Part of a small language model's weights.
Size: 13 layers, width 64, 1 head of 64, 1.42M parameters.
Architecture: rotary positions, untied embeddings, attention and MLP in parallel.
Training: 144M tokens, 8790 steps.
Each number is 500 + 25 x the weight over its row's rms, rounded and kept within 0 to 999. Layers, rows and columns count from 0. Numbers have three digits each. The size before them is the row's rms in percent of the matrix's.

# down: layer 6 MLP down (transposed), 256x64, rms 0.118, rows 225-255, columns 0-63
# up: layer 6 MLP up, 256x64, rms 0.117, rows 226-255, columns 0-63
down225 100:477499511497515511501450498496521511543491508488471515480528472483488554495512459506485509459522515472502506499446530547531447528507539511531485509469518528481522473493467493453496486508527476
up226 106:507487544472515498489483514477566519482538557515460492508485452533492518485538493532495484472515527481510490486437493514482483524510548507484504469482470543486504512496501478502514486508484526
down226 101:504495491470499506519488505496471472466502474501526535524530488506530509466484513454454556527512507485498504484501525514537456507521438472546511519465470484505505491561484464514494507501510492
up227 103:503452513483461464493471533497528502529469518480495504525507475472538551481482516493477517524493559473482478500509497491490497499527473501526463475487521499550504499539530503490522481473562502
down227 103:480559533489497505479490526517519497457535493507542507475517490532491474486552542519508491466485492543499479477490532484531549492438516484469504520485492486489516466454478509494502490484495486
up228 091:470490559540496529505498503519487512497464480499456532486466501497525522504471514504541490483476486505497537503485476542460498520517502484469505513550472485506474488514551514497562485538519482
down228 100:530507491463508457451539407506501494503529505520520463520502537473507504488458464498493486513537489518504495532496533458518509497501506515533505521474516504538491499476469488480512494507476478
up229 095:520494491485528522502493510470530484499461512496467510480455515526507501504488534507494452457541554452523495480487550444497478498500497506501527515512440504499468488493498512536487498534497532
down229 092:486499527525499484484495496482479477531535467489496519512466517502506500518474452525485541444544523488503509498528480512478502485527510499497548523468460518529508491481553455463552504496492474
up230 094:535509526492456508474506488510482526503525494503510488486446470514479519499472483511491476546519523516538483541495509540470510470513524442514487514532445469481502502485517469486505513472520446
down230 085:515516510481514420531490485486529452526464503493541515518469519502506523477491472425488504516492467457508526506494506482517506501494461527504511497476520513546488492498488509524550509483519495
up231 098:494478490524512487480481525446500510488483480542508518456483512497540519467537491526485456515540477527505468469466525479483483511524522515493482503523468538517489549525465477519498463516496538
down231 089:502514534472516527501459468533517488491558459491478536511487516512498489534508493492492516467477488453512477505524513488498457529528524526520524494502516522477471448480486478485534485539454527
up232 094:564517476512500467489483457526509495501479496544520546445488472559477518522512488548518478498525530464476504488494489507521487538476502499508507509511505495483553469515504484484511484467494477
down232 091:515517545480507530535500509493538498468508522510519459525469506427515492500512508462468505471477515484491524505477474462449477521487489507531533537478480469503508497504498515547506498513498550
up233 110:541510503471525477538508518498541549443495444477523496490464548510517486492478556526485453490498514506495497468502471492536489471485502491486523515498510493483518493525521507510449490513529487
down233 100:507489515529496568489493484526456439513486544515465538502518476439503530514531482504503498475510491508504475487503481519468508541558513509491476490522494498508473478480519503458495469516509504
up234 099:539485493447483506463496493501466531485469515542476524496485457549481498535542542508542542501482519523521502536484475460456517477478512513474487486479499508499532532497510504515483499481491486
down234 099:476516490502479450503517529485483506492538507554456500466517514503503511479509524547521468481473509522531457499474478463479503514477496490491505529524470540457510477480467508474513482553514530
up235 095:503517499470506510520559471497521479476471497489522526508484471504519450498492457498489487468446510485547522541463495495460524539471538505486494489526499501503456485544505514475477486520515526
down235 099:507518488526477476462499524538499511555507500510465477536464488507452515521445533532508536505518493492517482503515501488534454499536512495503522485513527525458516495481508490473546513526459526
up236 096:535475491500528496497529483526515487423508509509480478488501492512520499467537512459529473542486482504516523477493479484481540501535518492486473520459505473502486510507532473511563508444500515
down236 103:492512534505487469478496522490503489517503531492519464500501483495501534525501469503457460482504454453482488525537478480535497499491488573485441516517514498509443482514488523519468486530497517
up237 110:524510485483531497566489501446512486501451494552502534479512499489540511510501490463467529471485485490471511504484501517448518527467498489490541477488526508521527533463486499541496487513473513
down237 116:464507500499490489469522494539480506485501487424503480559498517480489517511532510480502505518487495470507532524520568509485467480494518495505523464457511468475480466538525499475493517534476489
up238 099:524484521481514520487516519444493515513493536491498460517476503485554498490515507439493495471507481482496517446452527551488519529499519479477510481483461465525543510530507511506490503541514509
down238 093:492488494458468509461544522475523506513521528534503489474498461476504445457513492506502486491503498495512481484486474523519542512488481470509508512509452543534537524518510475511434474498533495
up239 089:498466485520501528482461509497508475501537558494499498463533470491487494484522523510472474512545506466488547512480482477478505472476531464463476468496477482528460531493544531509494532529495511
down239 091:480525468511518478497513491472514487479508505499478522479482503507498501559487424488499524520489494489528491502544486472462453512473519517521449502530505474488544491494517466524505457526543507
up240 091:467485498489501461481504522479556466526512514463493526483498515501490513483522452474485488519500470470490515488435483501484529495481543513477552515498492475516482525509514529538484548515529535
down240 098:510525513483502493481511435519504522505486552519475466504495475512523466471520494505495496487503515543478513477556501471479534495531498496517459480525437506487508504513493529467457468474532521
up241 107:495528514462536530509477530548475481511544447534554529499533523479521488518503483486508499481491517489481528474505464442502525438485493514470479491491498506542517502491505514491517489488497479
down241 097:493524474529497496499498522456476494472483532504502504484548445563540522491522472485456499538518488504486524528500517543439488533499521499517506511512472507478504529526483508487488471464515494
up242 108:510483467480508503537477490500507525520455442493471514554468480514540505472523528517533509466495523509514507477530494445518511474469516507438463490522489482508469501515485511513507530515480493
down242 103:507506525545468536468498487479493494464515473458509446455526478510449493539478468522461511521511468508509483522464491533473476512545480485494517487462499513495534504511515500496520486480535518
up243 093:504482461481520517506493541468515563507447482543507488497522500517488519473473501519518477479531512504417486541504518505481523515478497521482476507510528458470507500543512489486480477487514505
down243 095:508485511460469483505496461527477467516505487497510493505487536503521469497539486475494548515507497513503521507511499561498472502503538513497441507513435520528481480558518485514535491532474477
up244 122:495559484473472451569492493510476517460485470492502498435486493529516519518518509508496527505508505464477517478493500477457512507499507489530529472536483537496494551491490511490529487478519517
down244 128:505520489461478514527504542495479531543494498458472487478474538481503488456486502505513494496511504498447455486495521530512491504500476470510450525508536516507496519566442517504526515525503512
up245 099:524489476494508484468509458534499495513495568484507492484527474474518514483470464514473509574499454504487529470523463532447509497497513510508512512480491502515489524500496475562515475492506489
down245 112:534511515467476514511519546516521530470498459524474480510479492539487503510461540526517498472515496516494460534496539457452477494495474475521519521474527514458484542468504484503486528493469490
up246 107:511492481469462511465503527475473502486507546491511506512486523458487529464485526496492506515473433494492517520462520526482569504523519485496487498517466530515517467547499510541480524511505531
down246 103:500520480475487496492496491464456523504470480489492497523484485453490481517484523492496546477510499484552495550495484529500529463519525485506465510486507536478530469522471516574485480522544512
up247 101:462549471451502460568527491472481530474485480496488520500484508493470567493488496507507491538523470548467504500501504517498483499477498499464504504509511531547509503476493486491536476518520499
down247 094:481430552533505518435470482493478516517512498517509488497517491501523469499502464533494494455455532492503500515514515487499503482530503503519504503524513481472496486509545503559457509494471532
up248 110:505461570512478521536506515539531495499466503464486460525478514557493544522526527483472504515538511479504498467490475474496556481481510499452482488506504501501494469478508479513488485494493523
down248 110:483544471514498480508519496490474450491525485543531535509533450471508479480499524495529496523491494503467487550495494492481469525502518488565496519468508485502522546490497531451503529502477479
up249 107:501524511456527503497542488533500496480480486496499519509418473513490476500470515492524487521508562503482534538466521500500530458510480489482515508488471525485520483533479549456493509503479492
down249 106:530520524493490467528533488513512484470491489547466521504490494490448472523512481502510560531505527524522490493534492465507464454530451524518492511525497517505498468492540503477528537495486466
up250 102:499485532486457552468483520461486506488497552502455473496462540514505462515515484523494487485497503491505520499515489546449494492498507479537521467522517482459516532458503503531519512510545500
down250 086:433506460492501482466486503532516536531529504484499504538498483526493512483517515510473552554458543511510455481494490494514535507504528511514505514459462504473478513532472516491499512516463498
up251 098:492471500517503551506528481513488557511468518515542488479495502454545458492509477492461498489500510522495531507506462551468479485493524469481505462503493489485474500533486536528553507490530504
down251 095:510506540470536506527480525495555488514513532512471486504497486502461503476487516518496477523510493498471462501525544510480498471509532483536553485504507497491471476561530487443505454512485483
up252 102:518470504506539468490532520525527473485488520529512529491497477525480482518468517509477495462473474471477513480490500476479468546462515474472525469493509500522542522487490552492538488565504511
down252 108:547460556512500512497507494507522501506533496490516472487537472505474493502540542482481520507490503498489474458432484483482498543463499528461481509509482510481471502524485511510532469494538544
up253 096:531487457488525501574481516490493519508502502570501510482455490503475471486479528491498498536485479500504523503500515506459508544471505521494484506534486506522522507538460489534462453482494486
down253 113:450495475523492475524464499515497484482514495505481484523482525540500467538508484485497549483479451490504529465538533459551501507524517536505526518485559468502488515519484524492467506507485483
up254 094:532509482506494495539471533513553491505492522554470523489496448521537489446511528494504509472527498515488524469473511477497497444484542489500507528470508506523464492491466491536512487502470524
down254 091:481512519512489458516515482464504488486486528455525486518517526456539522435541477480493513510471478502483521510525566500510480550529545472518508482522475519500483505509478516488519494511522513
up255 097:549448487474532439505504496510472488472499492490502522536519511534474489486493569517467505495494509496535515499491476503475514514491533442500488508519534521488527504536492505530469498545501483
down255 086:487496490524495524478515533471467501546490494494480504491529463485504506452549532485493529481502474499503467509498504514502524465561478524521430490464484479484501532506535490472533527470497491